From a checkpoint of a small transformer trained on Wikipedia: MLP 256 SwiGLU, capped logits.
Each number is 500 + 25 x the weight over the matrix's rms, rounded and kept within 0 to 999. Layers, rows and columns count from 0. Numbers have three digits each.

# up: layer 8 MLP up, 256x96, rms 0.198, rows 235-255, columns 0-95
# down: layer 8 MLP down (transposed), 256x96, rms 0.177, rows 235-255, columns 0-95
# gate: layer 8 MLP gate, 256x96, rms 0.194, rows 236-255, columns 0-95
up235:443533521471496496506484532540436514509524501456525488507514473444471499478506519515470490507496511503537527494453543507487479495457512512564498489526566528489496514518515485460484469507522466468496503496510511536516457489481514474469467492498467510499480537511505442534542465480531513529
down235:539579528471494492498479475495507497515494570482559502489488548518471482488486570516478458539480524469520496509489487506518479489516485477533523535507489490474493504533515507464517503474527428483457577516507465522505458466481515542496528500499517500551472489538522480490539457503519536497
gate236:521468496504506523468551512492497494515530511516477504512507551466540470506523478504487496454505541498492479515489489496510484495522494491549478460530540526522503501507483519508555544507461495475467534460486514490496504511504491473517523446505497468497522511475496524481483526424528528488
up236:469532476486504537502504524497514467512516492475514516527476526495549493545466464526509464531496484491498494514468463524500527481525507467530456522519502483500484462472498491504452510481472486529548491510476459480468499553537453514490509507518467512523512508511508482509492523489532499517
down236:511494496515524500495501468507500491503506504522463532492518550504535455475523541500460508469529517516583475526525476512543486482503515491529423522490521527487489504465519491477464473500484495505462492485539474457454505526519521521505498503519497522515479522476502471475512534493547521490
gate237:460496497520522517519502509521495511524479494453514479516501525540501509458466496482517522507481527482485481534482491497491575511507491492484525497490502479528481495544495473512536523526417509474506493481488523458468531502480506503463490471500495515458479504470479485550537541501497492526
up237:495506506503524483480505503508546514505483504465512539490531517491468513537499483458469508514486499505507505507501557509519510519484491536517553477500520482511475483535458494532473448490526498515504493493573483518493485517523489510500477516503478481491524527499505510495545494503532472537
down237:551478472510528509519491490538516487478502509531534508492538509477532493484506491512525498517479453524509462525491444523504503489463471465522527507517503518513462510441502493487503539465480456515502506492465525462473508500506491503526524529554487519494499526517496504499512490502536471467
gate238:493493537531483496487506508496494546549472526491498520489554454511482484505495445512510454504513467493488508516475502469521465490469506522515502482476490461494528511468512524493566501502495494541504517486521491485509490488487480520422446462481482531472521485459519471481474505515511491532
up238:493500486521480481481508470465480549561498471506516512501514482533539494525489525520506475517508421484486503498499513488529495557533539491488473443464500508471508550468481506506485539521522536500458496509522516540505502497532498517465500513479446532527513499494522478481482515514492496493
down238:516515460495588516489484480494539462466489462478515488454479511475480529491500476529501512494501499508498509518498515547472497500491518485494516507500483533485472504503514522483460527442489482495538519487535504457459497470517509497506510498564522523498487525475521513489523518509500491490
gate239:484554510477479472503503511515521479506523486505514457517481508498495523503536481520462498502490521537477529515506533490482481530530505491512501486514525509485482480497495513505525517465495539506521485509488523499520506494487484494500487506502510503504518457532492508485523483518506478480
up239:514469497497492519505513483481498512518483536528495529475497479472510477503487495498536478487516472451510471473518487484506514492460479497488496498485474528504515499501499452490489541507495499462481515498514492500484508494496522509515536472507500492479501500482519481489467504481507513494
down239:484534507485474468518482503514534528519479479495482494495511485511511533469541508497496514550517529493461509494500510482514497523517535501519514491518506488489482511518513517513479507484524515513507497493477520516523488474509530476513492511474496522509518481515496468494511527529513479492
gate240:517512530502477517493528516528474479503489484483541511515539495558488468523510515517513487455494542499530474450499533508472522505494544525482515517480472511557488451501498447481483568519488504493495504471531485495522511494480543524531453517481507496465494489463513488507470530498505486524
up240:519531475523504531473503498531474465510481521484519499500511472514521526500486496521507505501526497479542503471548485516469531466557521507477478548535460548513484488454514515490473517525504487450528464519509488517502477508466505526464477485490526477510495484443478494498489484493516457505
down240:522472542465510516469467515475501514495478535478502486506546484526470508481486468484465469466495537497514514525510506505517509530486528503508466457470517482504490530509522492480519493463533511540477495441535496490486495491508465527505507502507430552532520515516492493486544505507482508530
gate241:543521483521464542469513530446494488444485539453560519506469521512466514495502484512518462505486501476535485503473454489508505480509529509523552536497495514497461461531458506462514536496511509488493504495482528477482530492462506471486528512524502486523478510477499452462468516491473479474
up241:474511448484546499467543503508500483476505481449494504516549490495499459556428507504460497490466548517466510539479499480484482496472508480487513535506506520481449482532473501473539486486464499520500504485572506501464506516488502497533519504515464489518487519459497558532541512477520552493
down241:498543465504514556530533530518525506477509474525522531505506495516553457475499529497463518503493546508531527459516480483468479487501525513494466547542535537526492509511528509565519475508481496500508494485542485464462456543531511507526521507502506521525459535479493488551492509491517524520
gate242:516487491455494538438519486500485478456496482514495534537487517520467444507485495467479493485497512495540459510473475499474498485476521506503524562492528522497510520475492492491518480475461535532507574493508433477500479534508488465524506464486510489456473538474500535447484533479496584516
up242:476472491523524504500512548514566503555471500523530483475559497478586470508530524497489507566484498503523510488520482477509543513492570493557479451510485491497521491514495459557482488556493537509526493465462512524491541489520517537462504503478472512513446480539484462538580550510517474521
down242:498462479484522501510485513484533539534518520515515569466519453476512561541520512541517453528523502439448493450510524506550532475478508488452509501517447517485540489539516466524471553489477479474532472508490527520497515480502503504465467481513505493466506496528481475539497446510479459469
gate243:494469486523438463466520490495495486483448472511476506498481476528517485492534513502460434486459490430527498452474460505528521538450510482491495513476484498515529508489490495508501550487513502500453500520474456498474471610528512549495534449548497495481490507509545498506502488462520537531
up243:533486539471497486481450492538545562462481501502487511502518489468533500500482578482520485474490588522503472476521461499519529559434549498487454537463479481437507504463491491524526513495468486543499519478537504504529461566455508475542479498509488500518487493527462529434578537531515511538
down243:523522509568474536492484519492478484479531523458509483552514530461502515520459500490515492482543506539481515458500484500482548467479486503537441532483500488428515496437485459487513486485464549450507516516463501510482437545538514488482451497536559464446483525518544523527530527494517533517
gate244:517466457509507576513549491438521519495495551487514548483485522478457483509509506491522443490503520491494481492524466476501552502523506523514491578475465510500514562511512512510542499481484479472471514476511487493474502492570527556516468481492521479551495553495488503487534507479475464538
up244:532481486527431514506490515490465533459518552483466526493515504489507492463507494543497532495512461497524511488554488492446529453547460459481456499465440520455507535508536480491530503512494526487491559541543502515486530508491484476488463517522506487512547543457460461533436466509447512458
down244:494503452483453551490516496462538510479501552481482531483517534434496493440544479505495485506505490508488473474527544480480511497518463472513474571478485474482506561532529473572489460508509511490489520512550520528501508518539507547509446496495516513577504518511512515547489492494482453513
gate245:471494503509473519506521506464473471510506508466536489555447448480507497510509507453540470470527480490486481506527474467521511494449488512499525515470536500535496509506483552491510514510496497457504469490448536511487551458532497531494500518481513481494474481496519485492502481503499519468
up245:448493494495537515486481511501502477525496524476491505500466474443520530535478571518482523484483477480486503508465498473513479498463469496478504486469465505515483561506509511480541476488500529444505513474495523476504540492476503495509501495524478481536504497506512486477519494517526495465
down245:519498492492522480449477504497499525517499503486520499517469516515470524536492487503466498516497461519490476451530514472487472471496495506514512511549504519501540483467546479523488487509526451527496529502494442540547478484470546551504487518514480501504457509474494523485494509513548486530
gate246:543465518506494511485525495523561521499523484505508547499464468507505499547495460522563518485476519492501473502550504534504519487479480551446507499448450519526534488483491441498520519487495490513521512533504474513522499489494534563475506489484464475474513466482498512481437486504479532485
up246:477557504500436523503509529500489476525501476557510527500534475524524470474503552501509528546499484536521455519515487516518492485508520462491497502569482508494478484534492538495495516503468578476524472483511499449510489503498478468512478489558458511522504488497497514504538470471482501462
down246:496498503505530516485529489533477541504481533534522507461539503487447492476482466476458444488507473491461529514472469470516512458529483478486484523523498488474461503499508533470452463522522510488494535491485518513425517439520519463529486476485526515512478468521474470482483482474515504566
gate247:494497491507491525511544527527489574501451530541507536498543509500545469527505508465505516538466488481487455510492485497523491503481537517546476534498505525505502522499507484492491507476518506510511523466478523431502476519475515508483519485484479529533467493507529503495492491496524532491
up247:513526457517502476461507483526473482483512481477515493480530515506482516507479499508518538503519459495527470517536502514527523495465480509472485538471484473502516458465537454489495494490496453481510488484483503491506465490516500518508478528464527524531537502508439488505497489499541519528
down247:515514517464450499515495492472473526530514507519474462492461494527512438504494474468481523514533452493484529545467454511482471488492529544510517475518534499505506476543504522529494494504523537492504507509514523479515512473522512482488497496482477497543495477493511481455512506498489492477
gate248:507489520514493503438547497490523512457472514477511528510521497487479461524536452510519520500486517511524411480500497494512495488483507494516513507503533536527476489496454485522484560511476480475522450456472466492527477517519511489514523479503526510490488479497537527464501511431528472485
up248:512480481494482515486482495421553470449512464496504493435490484509436509493492486510486503485500485510516489516500463526470466486531492513492555528499524486494468488531469463519479487479495483486493504492511494451484528491500501450480547494507504504479498521468480438547491497514511481498
down248:533494541506493443476526511503498487509483497492470526497527491484482423500502487518524501496481538532493493539543482499521503527452480482496502508514486492501520510475559517502498491508500484524501430471526516477519491487499486522522528518450483477490529539457520517488473507432511457552
gate249:487513531474516510485548497488501519531494497493511527514475496494555497501451528509500473502548511501481511482475539504468538498499510533498472529490471545513504488484498484491528487542482472520509525561502531519490487465506548490499510502504510478507511489453502499455481461491483579484
up249:468514527529494515468461545530484507501523493523491476456523472491526518486515503480520509503518466494511489511515503518527514494499505517470515499469513466487453536509493512509523459506489501505505469505493486531480518483504468550451529488535507535486482479521480546523472512519539512477
down249:492446471507481532513503467489526506500496504487502493513469483498468494557458500533511500508533489519474533519490509509521555472461495521465495521515484512540498506504524513499488497533481468497490535475471483513505502505511539506512503567498480490483504514462531485450503479480481527475
gate250:479531517539483500500495488488539511518497516524540532539489497519490515499488506489480484485481526503507530498477518560498493543551536496480502476500527522509531498514500507500510497501459523510477496537447447497507500496522511509506455458510549513459496516525482484473533510442522518532
up250:515508514479515486484515482456531500478483537519477520508471521508524528502487538506501480499466501509475497509480502495476518488512545485484477470483509533487535496531529466518540465490519539505520499540497518491495506543470495459483452424492500500517477495525539519484534474486479493518
down250:453488495486485521510484503515513514448506469479511501488506537503485457517463471541473490488520503525534481488531496529455505475505504529509515542508477501541466488492500497477473522531490505464494507490521499495493490486504502479519484535495459507531486536424467531498491525497537508502
gate251:491497484505514482535478467532536501496532504472533520517483477517494484473504506519565472511458492469515512497524480502488534526517509502500490494530480475526463538488501491518542493467497461497487539491569522455497487488485513521476509466483489520519490531533558469526472521487448510524
up251:475513503471485471507490529498480494547516526492524498495461479486511503490502465475545451537513529525546522537532500460489504514495499492484454523515540528522524498462492497448481557491487506474503511506510509492527498530485506503498549467503540561477492529514498465485531510510507508553
down251:494523507510551524538491485494489490488513465470494493469508537514492507489507494511531517486493474536561516485495481459507483503531469500476526475531471509500479509502532469480487545473491454556456532474526469489536515466498514460491518481510521488516527495488487510521481501442518509518
gate252:520495513537485512516481489516484553495510485506508520502481520518490485512464512472521532511516509495502520514499469453496501536519542516435487509486483458510520476520428509469484514501480517520529521505508465495454510543506488470508462505520466484523467492475508468496502497429477526514
up252:460510524483502512508493510511507520542544456533520517534487532494514499532454528490539529531459517469505538501503488497457499508539525451485449498479452484476519461488508523505482537483510511481481486497547463465519556515525499489513527472496465500511527474501532470532493490476494542512
down252:491467514448572516491542540522483501508516497494498507494544490501511487467476495449492504510491516506553463471488475494498525538508509515501502487539512484506485521497491459523453517478474500531512492480541485526518473490499502455475496551531551517472440504471499555523493491556513484483
gate253:498508503482525491494530472498508480489489540500548512532552500533504501455521465510468470519504507500506477501483544508486509516489487483529519502504513515497508471520434502463495484530492553463505518472528492480515504550530506494495469489465468464502523513467488468520502508498505542498
up253:487525525525514511521515523478470480485519548465508478489478520552439503487489498485489482489528486509519483469522508495479479509533493481498490520471513515514521521513487503447496551543528537474502492511515499530501479536541476481531484501485527510516482520482493449518526490485513473515
down253:480538462506506497469465514504540520511510498504477485485512506481482501521485484530533506525508523527531488526529527498505443512462498509508488475505525509524502480464543524543492469462519452486510549502466492489496476484496479491476505480556517564520556509498513546472498515498517491517
gate254:487482518468502488492584512483487440515483502540533573492457495473504464501469481479522491471509433475541536507533497479499533498495512496517515478519519515563490488495497502495508486521490454474497508518508518480459506462495527550504505495492483481497434497506538513491536527485485507546
up254:493512513519497516524490486510497444469488526463508490436453487552461488539526527505507510507488459499467502486508459482502455510536503529499519456484486441497492490476508531498548511457492516506464518446495490520536459487561540493418536504489495478549487506551485467548490487476464491550
down254:478564505464535464484552508491528515496453534520498527464463474486481448518503507496500479478511452514513478470505520466553504462450516477525503513502510488576503475497516531440519491531584503476531463517482525464501525466515527531454474506505523532540470489496518496500489515524482551484
gate255:522518502505453512458499483499469513494492484489517526488468515492490535486476511511504481502468488485508492498517481464533479520509467469438494453492536503465514490449502548484513527486509476501492478488545479454484534562521541511463479420539482478511469507506547466476504463476462520500
up255:487491476508523550500490530484506542493515487569517495563448467542542536494488468507493507518494484488460497465509518557501516542514454478542496488542481478543516496506531497475498517510477455481539503556468511492500493478514520502532544480539485499508506521467488529500480511506513541542
down255:493486523510512445493507480532503499478490533528511482500497501500535523480460532525452513524490494499526469515466518478530520540490489490473515478482510520476484520505499494540489502496456467510476500508498513505569544517478534490507515522458529513511543485469441565567433519585518523484